config.toml
hidden_size = 256
head_dim = 32
intermediate_size = 512
hidden_act = "swiglu"
norm_place = "pre"
positions = "rope"
rope_fraction = 1.0
init_std_o = 0.00902
max_grad_norm = 0.5
schedule = "wsd"
max_steps = 8768
dataset = "wikipedia_en"
Each number is 500 + 50 x the weight over its row's rms, rounded and kept within 0 to 999. Layers, rows and columns count from 0. Numbers have three digits each. The size before them is the row's rms in percent of the matrix's.

# k: layer 5 attention key, 256x256, rms 0.0975, rows 130-191, columns 192-255
# q: layer 5 attention query, 256x256, rms 0.099, rows 131-191, columns 192-255
# v: layer 5 attention value, 256x256, rms 0.0865, rows 128-166, columns 192-255
# o: layer 5 attention output (transposed), 256x256, rms 0.0794, rows 128-165, columns 192-255
k130 104:446405479558559461604526561438479502464432566432445558456555486524550507428451419485503597485428561541543535437472437517595531502495469573440510439526472490591469469476483481488544503487418454
q131 094:496523496400528512518549479577506482544368547567498572521463468547492484441536486466449526583504517485431451440503501552472507529409556449529490542581491524420580449497454565491597473512449410
k131 084:401503505473471538532578560472507461387538487449664413436480508496516480460508463599503461409451594481466526513555424534544535444506507536537512581493455445566591528484432591436453466570553499
q132 087:484433495477371535470620484581528472563429594558442489606491380424483446554490488609538535522594497407552504496542524423432458498467514494495517523463541492538405454555533506414502541452459549
k132 090:531450509492505470563519462430481515418595556469526508444494608463476561555411486486470444477533459529523525476501524497442451495425575474384395531438438588597519492513553487489512543511469503
q133 099:524569468566438481500499520551455558523513430485480531517477460505500472475526577485459508458484513429510512591540527410516402406546508546474541543451523442517564529476521534464439455493471484
k133 100:505401485531540434542519384471464455480486563406486571487546510468408511522500418491562477522532536482461375531482514546494490537462437514506553482495495564555502481506489486381616446549422468
q134 110:555500490406444544495511434579480434548460489475499509501591503536445493561410461504568463544472492523464590513569506481473546526535569514497467489566423536491586499537567439553502543521553423
k134 094:553491482442467528512436438541473474474488475562572553535433511436429355485416438505485481480601515477456475535471551569456502538492396511599494484489482471488503464473455577457574496409529554
q135 085:462464513589358500427575434421472479528431600512496536411487470357541428590627458506528495543549450522496514470503527496483458448533463510419535554438488544506525499485499579473468497472412442
k135 102:533417530514521356476419520333555478482633619502397577499483492496529478509471577457504434471442473494514500477525482563519451525440553440426451521499483548535537466508496465487476544477511465
q136 115:530536501392630443510448525516502441550519484432540554432481489518419511517510440544557538534459416568478532451509470456509543572454542482553456504600464477464564465499460407479589560502459491
k136 096:450597441490435505369468523507493467493469456545502394579490505537563495457552504459392482528479525561470543483528421516480586495573564565436476582560466379540485592504507535518461436521600452
q137 078:449435586622439463568424465553491521510601524560479519447485497457534519563521426584538498503518442524539467464488495438465474444549387469486418574453505607502423515456516550494497540559475496
k137 104:362470482505547561548513552403479524339619591489494488446451476544473515566403542457552524527488510512512460542508508529502517515444524489402498524455395474579527469461488495437547407572422493
q138 106:455448563603325462576492446538412523469510579602413497474531518428551490504527443538501467509560547447556541539456617444468474435496425486425501598421573579508469504523567526514465505473429518
k138 153:546369572541515441578462501400457519445539622476435562382505467450456530575401584512577512551546514432477481470512587543478504493452485520490519547482519585541480442485468505460575480532438503
q139 125:500502550586598362511519530407405543447580471532579498502482434452579534486618605595487438470550447479516479504536481516505403519476502508445473508461600491553462452583509549473489542529484458
k139 078:507439528429432509482550519487465547528442554425425556461514486594517531510402551541552424442528543439405457495493568502431556485434433437539583452521560539513516497464490457414448464450467572
q140 103:474491523493506557446527551429454537560436474406435460532511448536478482486476530423512510532410443374587491493438458481462524507484551599536564474475511461543563381435540517479452553395495514
k140 097:488567483485497570533571457505497459494445422588523521590551474390472458545517515430493485600507524593532560557537496515570495423512597555533541501470493392542536430541535476501575465428517565
q141 098:448490598623520574587477394530495423571557572539379447473528520460439550544476406407534536526527567504469465564493544447440529516534504500396502629517433532551481485476475398538518518396414509
k141 099:573500495421416434499454446523558487408505498492540429429457536544399397453490478576498481628492484512395435575632506553465521577484509524478417551545562452534560528451534600526565467569493364
q142 096:529496522362554477478553595463474496478484374447514473428545425588528545548506609594497541494436443526436481434534408521522489550516517563555494452570544340537441451575506497476516520459491545
k142 096:527540423531486514468527477471413514499439546502551594495497579509520423445500542564413567420535453522562479553541448491584451519471427589634486410488498427588510509524467521472575491465547454
q143 089:452490511511282564516448434485461465447559549587451490522537583418471497485494464453526478631484510500533574509588487479435515458520437452467486566499418644465431552463509481597531418469451603
k143 091:493414534518530427542435493577457487398466491396504496492467485524420478560421492524555493452518374490518475533377617455569440546389504455472517545438486530513548479491542487469475493539501511
q144 091:513550493469467469412515527480431408539372465569503443547487523475380456514514580530533533422451537503447511491480485426484561443476546430482522535509532472525568489489529522452440521578635411
k144 090:462408541466542508447575413592497481520494500509461512511555504492535571482444484544481425456537405411590501539468599514607592520466522433501519438432465599489518435543412486458468527475479550
q145 097:441460492449542506466538494455517439489411468471550468531469450473538464453445551388388522457479548537502393526494513520551557489394449470512533480602564457487591473475586509465544525523532485
k145 097:471497520531469441609453467535460515555525567618548528444441556483547498503431552583472415419416410431517568524508512445504573500500525534488492440466446506518479554476435563487480490344529503
q146 097:573530507569525486449510479510470511548528481466597636477562548501532529534556473544479491509493421538434454513546477470475440532503459469458491510438501509449592554548483481587526463487490456
k146 099:415529492543532497459569529447471473506518531463499439505584474574596511453537509529491506447532465532416443552613484551499553542621547524485537545595559506495624498537563469532484479565440503
q147 093:474411556585438474568469438475462542550470563555526592444505543502449521429461429574480455533627526521440560508450598454426457501454464446431534491554526569491473494504506513460468515523470432
k147 095:574456559499499495506530481467519497417558558445466444424520528594554531442479453480523429470561514436401444436377471520406492533476465400521507441494545525551510445491482533492474450561566568
q148 104:480375483489424591532523457578617438528439517499578555531528625550527422509467444411486481489464478502545649579532475427481591450484489474512452502439496494462524570474567497564492424438592495
k148 101:542463509571572490498475553527545445478487496476431566504484506504600490468533489524557471455496540587523553499488552503449450542613560556542534581614479506430539551488546485543480515605415487
q149 093:476539436547519366517479505456494524485499488461534594452495523528587537541539586534420537483392483391514558449537430550529549486468496470554506473417571480514574411467469518511550475518494564
k149 095:412561481497544538443521511463480561503452470472499561543500417442449600567534565511525517503502403579564548440504467482544537473545583544517471473521457493557461474530463405470532568560487528
q150 094:472518509552368495605510474530530514498512547564501566445513473411503499578578415527462478565493452459499493536525534440449493476542437486456511566468522576483571502445508512504498453446449526
k150 094:580433592562645417438560494386508486479596531415474509412523539465527479511454527411610506570404517537488508468571532538525527501552551548448496502568471392503549520533557494477549462599486452
q151 094:618519487523480480522539469509417466485488523562523530480536588366594490486507479484508469594548552490537470601558534501502549445536460390462518542521574584469559542452488493563622405481517510
k151 094:465483548573582361556471526446459528545571537502472520422462519563630510501496525628559530504366394559520524482459490487610570466501566523493442549470601585463548519507552542430509522520485490
q152 096:537556471448436637515496492562547492401508590528510457525534493478478405550481532498456517565494545487516450488497578495488540504515416549513545592532476531520569558479447470534577440422489545
k152 096:483412516532513466556540442465550474544561581428507535455513491563500434482366509536520517494561475488542492538581575505511508444440456524469467519497482494458557498516469450499495533559458491
q153 095:439455424485527526479590577386599540446566458461581499558405488569452538481469556453496438504534541505549526456529420604511506523510502504513526350516431407529491435547552508480507524544464454
k153 094:559519475558587510502480592564451479496380496518513501491460491398390464484511495500536358560519473493539456520455432464461382526495500547435499526502497449492531503514479588454544587474456512
q154 099:422479528516308535581479394525488460508554616546517513496538525390482488487507401594489483581466507544481556532469512542439481496519484463372493599510438570472444504497537510501516462490413475
k154 099:504400504469614353482522453482542523422561512427491536487551490588467589560501562480546543466478481507489451439452479499532501565452557472438489613553489558514545557534519508503505479488560465
q155 097:423580435514493566555452495535549499539457559500481650594445420459557442453538477423506508470517485490546520555547468576420454494569555556552482519515526542428424523522452485469426527494526484
k155 097:538626516491495447549430514505589482558513460611459550581578416476456486595565502502562549560530570588552535488503514409462433509519468540537535492445511563477429485503440475537501506497511459
q156 095:525533497468583499528475490462506481503523568477513497511456427566513460524482498416550462549664447449516477555541528487592481466446558456612438446526495507479459550526530451458484493437437552
k156 093:521533462522465546549470576447568590543475523417554586487535445540569551352501442498517515503522545514436444483515542474530455506493510512510591458492459606463604495500533487442579501421533571
q157 103:405535453519491514504486475490496594475504501519507491552385428518510559554500519450445420498460528505576612517472491595536448463548546612506486501512513439490451530509537463599475522472503490
k157 104:592637559433479452503463575529525490532487415498528542523506467491450553515577546435503496472542549512473553430515502488450445572459474516524554440512536452497446415452519512485599573474483482
q158 097:539357455489551520501497518492519604520577524494457498465500544510501476479522475590469495439636620502486496464430542545509491515463417366464471517460559507569467475471548520488515490564440516
k158 097:433533481464543462524530575476561516540513465416487482470494573524592492353494455514554483508382562505438587418412452526454522447544493448450544479508436563487488517450557462461419494601497515
q159 092:604497506487649538488613487477536566445465438515493429548484581503443533539468504521519497432531514596486554471448515581513502581498523482464458470477462462491457418547515516469432483563522425
k159 094:501581504436503480499513545620456495485513418574551491499541627529495476464534513513505547493501541457517508457407480551427472447563528528504487455493592576537495491468493532480549501539573524
v128 090:543529427464479557518616486449519454495475372460511580584533558469515548488567530483429444523521516533616525486383480460476547520484520501507501506367467477466458539526448505542492547487513541
o128 091:405426505534401475497482531588405474574493477478400506466569555398527510485535375532544427451510567527399435550507465448430465492545479470352559510522487492459523512424583483505585499395410483
v129 087:567539502506476506558443517534478524600469419520448581489467470508478515450653468543520488556567517449486555487510522440435495577456481547483414524550575486500435453454434559530542496403509519
o129 084:489482526551415499491566545466492517492450467553445434388570485395548531487502674618529468539434551567502403445441471380494523548481405465474506436502476451521532433488497572445535469459516465
v130 084:408479597525491535444540477490438481460538481458432444466469485464451548578420519492623496582431637509584527496527567458545517565483504446434515521481473432510509510542476561480511358577538466
o130 087:592538443429610423474464500501523507642423362391537545574511472598485465499502622512434495395554570421428477498521441560523452554408537520535457442545478393570514568567455496522534511504490470
v131 087:568511531470451522443529494527572472538597398461471511571541573598514451433614511552421412558512564535421554429518419596493482586475449479610490486454549489502470586484447489505519481508496519
o131 084:488465570518459510502544465515444496481420482619446439462459422428498521513495656571526544404483477543512423483565528429406615499473424438456478452527508484540482443492502549531499540477539479
v132 092:476466444433453540520459507476531584536470491441531422493563548412496547536494501544507528517512470553377478457455402584441466448471481459489466522523486477529529519409489476439550563494545429
o132 092:455521487496582489515545472415551470463548515461513453479453484532528532511488596453498544532375490494543458505554469448514530476502553479547576449490581505446526440515475546476460513439549613
v133 096:582523571392387570441435486482553376504478480568543499526461550565524470446645547498465443526520548566478477438566548378569501528456472549552422504504531516434495498505467461548515455487527488
o133 093:520503597550419474540507445504467611490513545553471535438475515477460489437572638568476488548540574491482543472463578467508588548519446411469558528451462538522490410485643489421520550543505485
v134 093:537614439518464609421474424483548475529492486590503499574472547519521384546578488450415472465556503578492469493533527462546426461435557484528490457511473546503510553542448427569476455543490494
o134 091:523518637592565502510556457508480477508443578576476526466494456447483515394426375547496479502581546476508551482493576522481579539519463462443563456495531530465514493481640525469550609464501436
v135 098:528424409584520460491517517459498447418528558553595496516504493483519484444522477509430526427550492482537464513488496550564537521459532427500529424525455601454482462506445566478484575534490481
o135 099:382516575504407503438453494517422563485480469493501508422485506518511554539465291481483490583532476485543578517525489495515458482478453616541463500521507544464513588464501382539439484479481523
v136 087:575541421489496587424458466538558422580458377532561644447491531494502465525545537497469508395520483444584564560595530452514453448500440496540570479505514473419465498572506468502419621493405564
o136 092:416426554603385424558515468543463581518505537555559517462499496374482488393524230540481405485523470491469496549483578529459527514502543478374538550478505638446467478481512470441521499481497453
v137 082:544551528554439545458426482545536557434508602540496456551484489475575511435512523449526523517396501440558558494474463432490553550518490583503601553564528508475460583483408503426542448503506473
o137 081:489490529485604420518514446476381506458459377470530501423559494502505541599500579514486492538458468390486542497614464455549489497456519508525505503539445501480540497499444430517472530425532516
v138 095:500468502481463539535449358547547406464474448549466559428608584508547442595506487584408555472498535501527456536512483539463543583465465520482477466456442499546495475534549455523515423490439535
o138 092:562455492466537375528525494530483497534462525524528571524459506472480521330432318497504449470533520451467551593311529514523480428574482511526534488425585549452501556484590452551538575516466456
v139 082:478571490474455530504495563589481520501456390559503491562474534485541497424626514518418531425524487497568613505525496490486437475545465530601428531502563518447518533558499504545462494469501378
o139 087:458419505557382442546461455538466567427492570563472538384538453357491465500579365593547442539555527600449487538542592474482460472510423489514549574458519564454490507482546504524591457524467517
v140 102:445571501538502521488548390575482511516495490468506491439405486518391488553535520430486460463428527554475552537544506550447421389562495441507493454491450421624479561504525478527500498506515604
o140 100:559457438532591479500513561540540398612478549562525467633477498472486458449455571518510555440517462589525466569485525503495613496582515478413489510471545425528520486555545513505496512502538443
v141 098:492517481463440521509493513462476486520509467373524535457425506479447562466474471572563525496495508546523469459521440540559587466526488488484535461537467583465499512491394466398466481508449635
o141 097:391447603498464390489590512478480529479448404458529519506524481609501524517527344456544490542541510505440537541474446464427408497556514505458467535453511529504493480504469507506370400497535402
v142 088:479465504516481502512542505491487522532407501420451504552532444545475564503451448486474498472511561543583553508493487433559442477554501469526505399400456531488506458577592457480466449402467436
o142 090:562462509545461558475395522579453448513499520541410541544512583478564439507577457480587510534580570547406462555448533440486548461517448502430415562485497476436512605391519476539509444472452503
v143 084:523478513432467532443497504516423477462472564593500432467637530515494577541445456518593476481403608540500522458449537531498560520445469493461598496477509501495520560453445436439583491478477457
o143 088:481537443466554417467501538502609615520535453381549535457434501552477463521552526496462499539481480495502531484509422539546493514503461460608471461514478472475470502393477465538445504537506498
v144 090:483448398483469504522437468453555500539579522536532583405507524435477557574530528497590467494483505524447489547544537465476519563503448540557527574617486423481634511456597463422469488498461451
o144 092:544528525529487450512471526505633582510501462425499524585460425578504497521452537493481524510494464458521513434422511511507430527495614495565524426511494545517460465563485572488471510577484536
v145 094:436460412463484535572509493500457381385581520536526495481503479563548489486482491515412545570538483525536406484479473548459440482429607446479582473483509485474487489501469476507539496556458516
o145 088:486436575552535551460446564475409547593434429484513407465452523512500585485518479429476493474490561556489513531519520487481539446491461468450475517582541507534574540507559429457421512450506338
v146 093:445570567401440486553361502527498475601474430517464510402401489513502463459561553549502557530570478470478538539534542415445529554490502495529421490457533551424543482487487488531474612436444530
o146 095:508514622529469473517592464493449532423491461569473553527557517421466494427488368476537419540507479520438555467399475509486457535543495492449540459455530615552450443507516566475546458517459550
v147 085:516552458554488412542564475450488500552544467574590605520455576512571523453588501474551526459501405507413484407512446538561464359624533548566499506549443559475425531534501560521491493446542506
o147 087:368446438503407509544546489569535476423494590559456478578553419514518551517472341504552484497586520504492554532514536438420477432496553519482489538465560535505503455518512508568540419546491504
v148 089:444509558529591478487469406457548464585506526392451554458476495536480487600519487401482469547483542555530476544536451422550402494499524533529496509501489503581513530546571446519467451559486536
o148 090:598563497480546584542462537530525441531460510604481517579462524441535513454472639507465571405548519476589473498437545453493597493470550518458478519512495506478561501492537543492531475460511416
v149 089:491573488477432510496560488583448504558451409478417470516588476377497472425495510493405438584524595616499548566468513446423515449432428411526500487509493516553514567492481513440462461509596449
o149 091:505438467471500534507576424549426526515459494584491530397528501507550534477548663560499500448445426527481474493528493466473530468559510438557529492431459527445488496361467579528562457509485536
v150 084:476422494476579510510535507479473506461540542547495554474558528433531492434414437432454507383593365504405493463392491505509487523380547486467497498484500507523473471458475534530455494470462462
o150 079:511553539557483544418461546401549515424498589477512434457475485559414524557489476496516549512454558506517538464606511535439470512624492518528640485513457488494509518439461374481504636534488473
v151 090:520528502460507464570465483444438511448472449565499563575432540382500443449614498502407517543517577530545509466371545493468516539561475500523492551473530556538467446499439558524465496502634503
o151 086:514434442462406519454568534565467464548524527463452448523512594478528520459498576528566465528495620492437486465533462428483487535482481468534487463475466487582541478428636534450543450529475473
v152 096:499530558553493593472496491534517534395449487492553468513427486495534485504563489515517505579399634511538590490556437402444468463519549586431480543506467466500479493516492603633486514568492563
o152 099:504529448476517461503586478493461396559494475552456458491499561376517542447539604642442479414505473488445405421522528450576544474519409507489527473483513479553595496590531542470641501403593506
v153 091:476481481469572516446591486453535515581509562402544575495583498587490571538472455475550442510573517477498512573462524512524565510529471487486467447333502470541428458485527417456487461426472563
o153 093:512512484490375541517461585513601429458560536470474530543540549527547468567484575489454568476462577510449424457423432511439510492546455534482438519539509453456490549483461501536538469556436552
v154 086:555516440465506419455483570511431496503564525559616623533442439473438440571517558489435447534482523526476462500540586448533523465513476563573511492526507531443549437552584483539559591448542501
o154 088:447521512571304472616500477520591496453603565513482502448553591480606483523610361514493457518527435576510567521480528520447466478493533480462495595463441524477427496434503535537492394610435521
v155 090:508519456520442526449514504625521589476537428590497593502466379420455463420524481350491543557466473473495481488512532451445507453415482449514609515558568474527535522515457422487621388439465538
o155 092:474467510489483488488554517512475494542432527403495418423583467514549534590495584533473458357573436596555485551631534538493535559504501422472481505541450387484489536476481560516501559549551437
v156 093:460477436417628550485504418485523444351556583575530601573473409442463457517486477471508541480490539496453380522467501558528484422468524576518460397547383522488518448555476466503419443469515511
o156 095:448498496498345482423498547568535518539509566468512535512507584553538482525536364543505502519592546517559564574507583418476498533600469474585505557461539534569473595467584441524460513621514437
v157 099:572524474512517512477541482500449525439416556516510559602501551436524448481488515411476516453461493482433527534479463505447494451588478550538548557493473473506506480559464503479474520441498497
o157 099:444514419502348506517504497574511480460552628554490570496500555416506516584571417576516488521535487565461468584521539474540496490563440499487522584526496576451496517435515473579612496538595558
v158 100:599464548541429545486496558530534568481422475562469474494383548519488476538558575559594463522560494444463511503512520529498512501553438618500425483563477511518484492493509525618457472440500480
o158 098:537484487444485412537580466455476466457515560531511476470524458499457573439435584589504516536485471474472483388510484480573531496450514521443596429481478404504508386617439591488632566548518540
v159 085:439449544542490561541476517460506586372454491442503466525437430478479503486535514588512443631464596519461523471501495579475543504500538553441479515448534468519519532496503517459485475453436562
o159 085:563604472381521464459520545471571387569458464417468486520496527501539527509510535540483575394454488483455391453488393423534438483465546461478455492578417389505546435619518512534561496559566533
q160 091:503499523426520521568482531420380486496437632559554496492575515578491520457488515495465541484525531411458609428510479576490502411499532459494507466401510581470495501516514418594402522571468541
k160 089:476510541525502466367553506561486480511420459491396476468459463474449552490519435504501428525470522517499459554525502484457511536441505504540547516496502416585573457419459435492585470488524447
q161 091:474444541419523549513507470445519500492570493518481526567437490540531514511533565495543460510501378513535567543522519515492418450510479569546433514462501541495470489594535437493513579446424541
k161 098:415507554519444511537526499477439522507577535481389487567456486565461474518487475496493450581472535461567427525526512488489511542436501442430497624438539489590387458454495457490552447552565513
q162 089:573476522416505521523465583410479480476553627548489524516486543554532600439513563478524568536482483456507549500510547538377434472493534491539429578404551597457483435559522451590516558519405531
k162 104:558517479583436510573492457490486571500627484457481503576539562444551436537413613512459446504491493487661476491488541487466521572424464542485498537443509526591419508564539603464503481556516569
q163 096:460520527465503534496570547487408546464590588482479511525457435495527542498546449426483522540486529503525546505482476529491429434502555640534526524460451546546487474527491405454527531441498497
k163 084:478495543472346531461534457434465447499541462540441553488469496546511487520434612460507390468467532475506488514532591512542464517465552454395524519493485494536470540557484523458500463471490472
q164 097:474542484578473514473524437584505549490464399456493516499496479440447433501428438527462474471473547489530412527421488445552548581457514448496542479568426445509481516431488585471516438516606430
k164 101:474507520452633485449486545510484457531423540470585490454481482529475541465573384456513555468461458550446519477519445478558456499585512562559477405568471462417568586499504431476501528437471426
q165 066:535455495506417414581432467477543464470429546497526518567593587537490468474436491553547463441461514543503508552554539445476432608494482418559463543455591511474490548500493604547451530469508463
k165 068:534572494488541464558484584495460494503547444508564560516473559477475467516592373537501548624559500498548534476464490550412584570447506428436516527479532536518460488527588505548453528557505482
q166 112:527443564499480518541493537412465490487591577461546507435434519491516578568543520455475549530518508397523541492536522556435403425494492505552436535434592560568492450526561476478436553470453574
k166 098:498468535550410442598473450446483541481537498483411446500559453491489369539418610491540450567505500429547486479507569468507551519460523476459450579471533521552515481569489569485479514532481541
q167 077:401524534531556450506546538545484532522540539447472570515493491529472536517472453493425478564497580496512432560450483504531481522505498536612478459503433502534494453550453529413441511527525404
k167 095:429457504406499537500483444528502481503442481518497499466519381571461546487618317493511524512491500575441527464472475494500484510585504528574456420520447526374531531576460406523588476424432537
q168 102:482473452523492509554591503484493594491550622507517436462500442487497519577536353456482551574482569465468408537500473560510468488499526490455526555484484520605508405463542517522473501445475510
k168 115:553426617563476413536460490430453486437547493456470480385486467533485471493493479501524498528500543365486475475508576471462483555415467469505504623510572517558529494484554512502552515493427520
q169 107:540489540526526543565555558407563490510504586510484565454532564572608510466494531453505628518489493482567562473568516504507443407588445636617435545458515504463570492551457460501463560452457485
k169 090:487465477506473460509464485521561513468589531526442467616529421460520533547476619517565459520507469516463468524436557585445534537504499452399474478442488549532357455517449553446542535554495600
q170 123:545549399389535512427524495578605508436459451515499501524511519513420484400442494523567456475527457567412507597527443489487582620500546434545534493523508457409524461448470511499584416512546508
k170 074:498570393496468529413496505524480496538547535618439466520463534522516560569470510428526540493455557542633496472495481466454518408491582518454552517452497464481435446425632532478529445507634487
q171 116:518450493502423465556486470453416451546554574496480498484502564433559509576533535497520470492456534474582535482523569472427442398491440572427497577499579572578482507514566458529494565398434506
k171 134:533480568562410451617515480462455550433564525525476502497528506447509452490493597493493471520557537361519478511517608465445497499420452470477501561459590595516508463528480566501490490572448546
q172 100:480446489476474596537642471464587523475636501549533488542524478503420507536490471479488554551515574456535513528380561515457466436415488534468486507507472521520450461506462625425462511476494510
k172 154:458515533425451447468489560485506524539347513492583516533466493489445469509519407514443524496424490577435524474486485569504508531513551506465558487566380475469519531425452425545542579437532443
q173 129:528461525525576489500525422501547507517420434460501498502514478480435528416428424494548558542444433601483497451442427515476546548528595499561475462490394485444555539478490457525461452539572537
k173 089:541497393460540560503514517562471463520481555576519488633449465507533544603452486461466497517456586560548534526559425521562478447502503567467541501479430374514469499457590456480560432407568503
q174 106:466451457469441535494515561518462511426497607518485483441512405526439502486511475391403538503548511524508515472440523584463495428519420531461521510566583504524474497507440490514448539431409486
k174 107:496535677509552454533471524479498563524501485481560423383546525500408450416495382563515438503423492452418466517472543445489504575548491520466543564599446453467594580446474476570480581458486481
q175 110:554600427548547520448457485544554456494456514494454475635563464472495469534438520416553547475443444473518605494529481506411518481603495600497534396502434482447474558446463511529464475551501479
k175 103:501426465573484524408519531551427478525545561550550503530395489527460510542535567436490443465542566561499452444460431588450584428505510581425543557440478536510454423478489502484547539526504481
q176 105:419546492506536525522442536490405499546457454554469541536561502498592496449416497549428471538489559472567458573461557382497604472493415552573549461494485428509474617617588539491475422563459473
k176 105:499487588476493512445543561456550543467460611456466481464461478541534475524576380411527558525570508516414497499407522504503530519543449387498456507503515641514447487538436433582499536509466528
q177 113:444527500453467497431522533647608434621458489630538533515436523446485468524449521543460476441505537495472471648588501502511559561463419445459510485534439398453499568545529587558511456480612497
k177 110:481412556535433472578454454529521555485430492522521486536538588495481424481488532505534502477558442531521428536397598437473497475484514436486504472463511567496505513528442524474470613528481478
q178 104:390540535488540498506503466462456547545388570546520552527531569467552550502490443478487482422497485533552430494450521585555486398609548501473564375491473398514564531514435451460575592441476514
k178 105:564493491467468497473400442528613450455522500447559524533489437531512419481533507503512465495509462511432489557450415482497566608376502521389466519445425426454440529536494562460515569544465461
q179 105:569461534517491460514570443530515480519596520444602568450566521455561430452459536442529628422474504562574475532428433491528511457551512470532449525650456526493527505514484521605441568479470492
k179 106:408465575525490500423498531534442507442479433576511514582548470531550451612484514556431490471508528571514529528554505583526512521513452492520508508515408481518473526514485562522509438436487395
q180 106:457504471585443544502457493493508484455497410632488470432443558409469434446507510538542553507488493504590385485473500484513534464452513544539468578509460424467609410510501519472525488556536446
k180 104:536408536544596534483578470395546480508452523454489461550587418441444515483495526406600501480503522438454444609485475528475441536497561519510475450535523531442528460497477466530419546476436489
q181 112:496450535499500474509594574395516586470584625435418450442545403501459631491428474477506496568525480539481531459566451567583462610549548467543533499419535551546435500464409473489419464504465459
k181 116:487589445574490510485530502485423537501536436581482516512387490540550462548545490394535463576471547497509534427503471497526468446499592557567573441605525475492522505525478472499465554447485515
q182 108:489459595505463484623535545380535505361549473510420513517458516568564503497473532494489538420527580512591522427453436516459515419395456516526572457523514502465514516526452505489470528518534633
k182 107:470549454454440464520532519495398528471537484556583529562453558413537529506465565523423533549441466453500518517521418473463400516470495517498507612543572518504416484491548531500566520509470348
q183 110:550415473558595516443576501393538548443554465527489553389515478584444510495515504535576456526526525501598475485454504572473493584503518411367575504478532608541461483449517524475536394572492540
k183 107:540569478453443461554445481501497538498458432553478523545547477425489504550443469435401571473585518442472495443523456539494473431409529568610528534540436547492566427510540505591507524591456516
q184 108:477639463530481499487521513574489551381508566507486536564550512481567496473508527406394482477493526517583475542528516555513471535519493481542605451575535493487518536518423585508443466481472452
k184 108:447387558516529465473601481399512479494600425596510549513544502510566480454489505479446468459535525455561434503446549532438508495435486524482482511558437613488513549548419384522441519535401432
q185 110:445521556515451538448519407471431537521551430538546404510452538468535544582510514487490421472539530491478472526526555462430535469505569518567528589498519467527436407487424433447482442473523467
k185 108:525602509552543471545496534459573501368449409429571475460505528461429416466546441489504486524456532464523482513504521489505476464453531535450416486593571431523539432479486436449441537482499424
q186 104:461426506536527538498515480434526502449466552430496469522563417571434558411397501452499470487477414436483598478430406531505537550640519517548494494439439510443455574475424504554441564567429517
k186 101:420571395553426543462591532509440471553474548554416516535409500444528559553564533476425431557470568559589481472523423529519524442516541539502574499462485486574453447465544440465511553489591466
q187 106:491425486465463390627527500447487529578547453443404424514505475485552490465356543489531468476500446434557558540480474507509496545556557511484508472426508560566480559474547525468427526581538488
k187 108:574442517485563567492481561479416494465512428471463580579484500500463439559496457487511450503472502553490464370570468528457470542488548434476596439520522554522512543539507452569457472456507542
q188 117:555476478487492513511604525452532404450447501519466423522467535542479507532502515448548562534361473526447531447446455564392546476568568534484524504499487505535610493450479510519592510528504545
k188 112:569449387526514438537497477498505518483479537605531549603379532460442490582448545456554527559449512514517440492510480506546527449376525591416529487493489415485512462438541607455548466514486528
q189 109:406424525606447411497402466476537496474533482521491459518467579548588546557517497534500420556444495518506628383452470419448514523546526527584396420516452572522415609479588458475482526509591512
k189 113:498531473536479480454629504513453480453498530440449430463466464502572564440507518465449475602502473535494515557454502532557506494446493429529449465438476494451434434508537529404564509557470543
q190 105:433456430589489563376541409454489446518437441514467556508543489500434414544454505512527497493450478524557529540497520586498530485450532528495460452513439452558308468497499433482460384531511468
k190 103:518439570451469377494486552563506473451466523445456496483525484549565577524486562451446492515538523594555473443473523554564542504465619624472519473480414501568425480530594428460504483551492462
q191 119:522406497452523478583597460383514492437534527514408480538564464530501506496540503482476429466481431432597541441407457492499502514553461520560485491450502518519454501497473488458532506578383525
k191 120:538556558590559499497555517520375552516487543451493490515473472369504549471552498526455542522461507521494550431467425521532537452541525645494640522480493496534468531504519473478476584515548453
v160 102:471454500518475466432437474614460555534483484363424506414575517507529522398485513480446511414585481469539502409449550503446547589552501470452521501477480494513584390461463484543562516489565517
o160 105:544528479513535424503454579493437510455460530454520508545482453502517506380613401479536470534499510562538537566561447479458457475520558546476539450426550496520547477449370532611566537569515497
v161 108:416582556456574549481468452450584502527537500488502626621488533484400369580532509460575589559508556529506462411471528454448495467570511524447489499506527524463478537527527466535446533486524518
o161 109:443583527476427471416486441512507543476543532471522570440520517458477436542511466389471602515499550428509477489500559520462474490479599445557550454529535540453527441580467554484523510500548480
v162 111:532497515474510537448457440542519526533490455499538524526574471392476551631526476505576521434531606505442407487581459517508530509499526575440457451576513468518506567580613502546528479478538507
o162 109:419562557456490432557470468526488434545464481436453561535541514492444517519369413452495570453498582497482525399523544451501524531575480423518545476530456490437552553462614513462512495503466512
v163 108:517520406482480488545545537499547502559447564526489552407448463526482477421559470498417502490477502468489479449505521381420419550454588534444514506656434523517537586482521441516465456518521480
o163 110:496369448505418461465524524447458465545417480543575524445410561559498454451485400534591447560472509485508526449483497447483444507522536588433530492553431564531497508473594470552401452462559524
v164 102:582448445529451466507477508509542552499479470472502579407638490541442509469467549529503538454528506503496513513534534545529444402536515526524515450489525444457538325493426498552397515417424593
o164 103:478493504528475536521456522475508501432497606402470534571439530486575507429526406410463561519475522524552522546505544520573488542512497494591464499466495553495580502429542521478577542436492507
v165 106:531522472509566551535490482487525492455399530518406520446542496460498538438521518523492429333527319479521514548471427533384520541478518474537442440536455511492553396481641532475438597497422494
o165 104:465524637504515545451442499461495471398485528443508522459534424573503578486505447469593436525444514493552502448450550572475446514482541463580525528467550469510523504471586457479495482492538523
v166 106:521434529523597432523581441405564522512477490490456459504512593572500478462488488497445483470444497567447461523455489454476450465468469526448499449558519501515536422488526514438445435523594504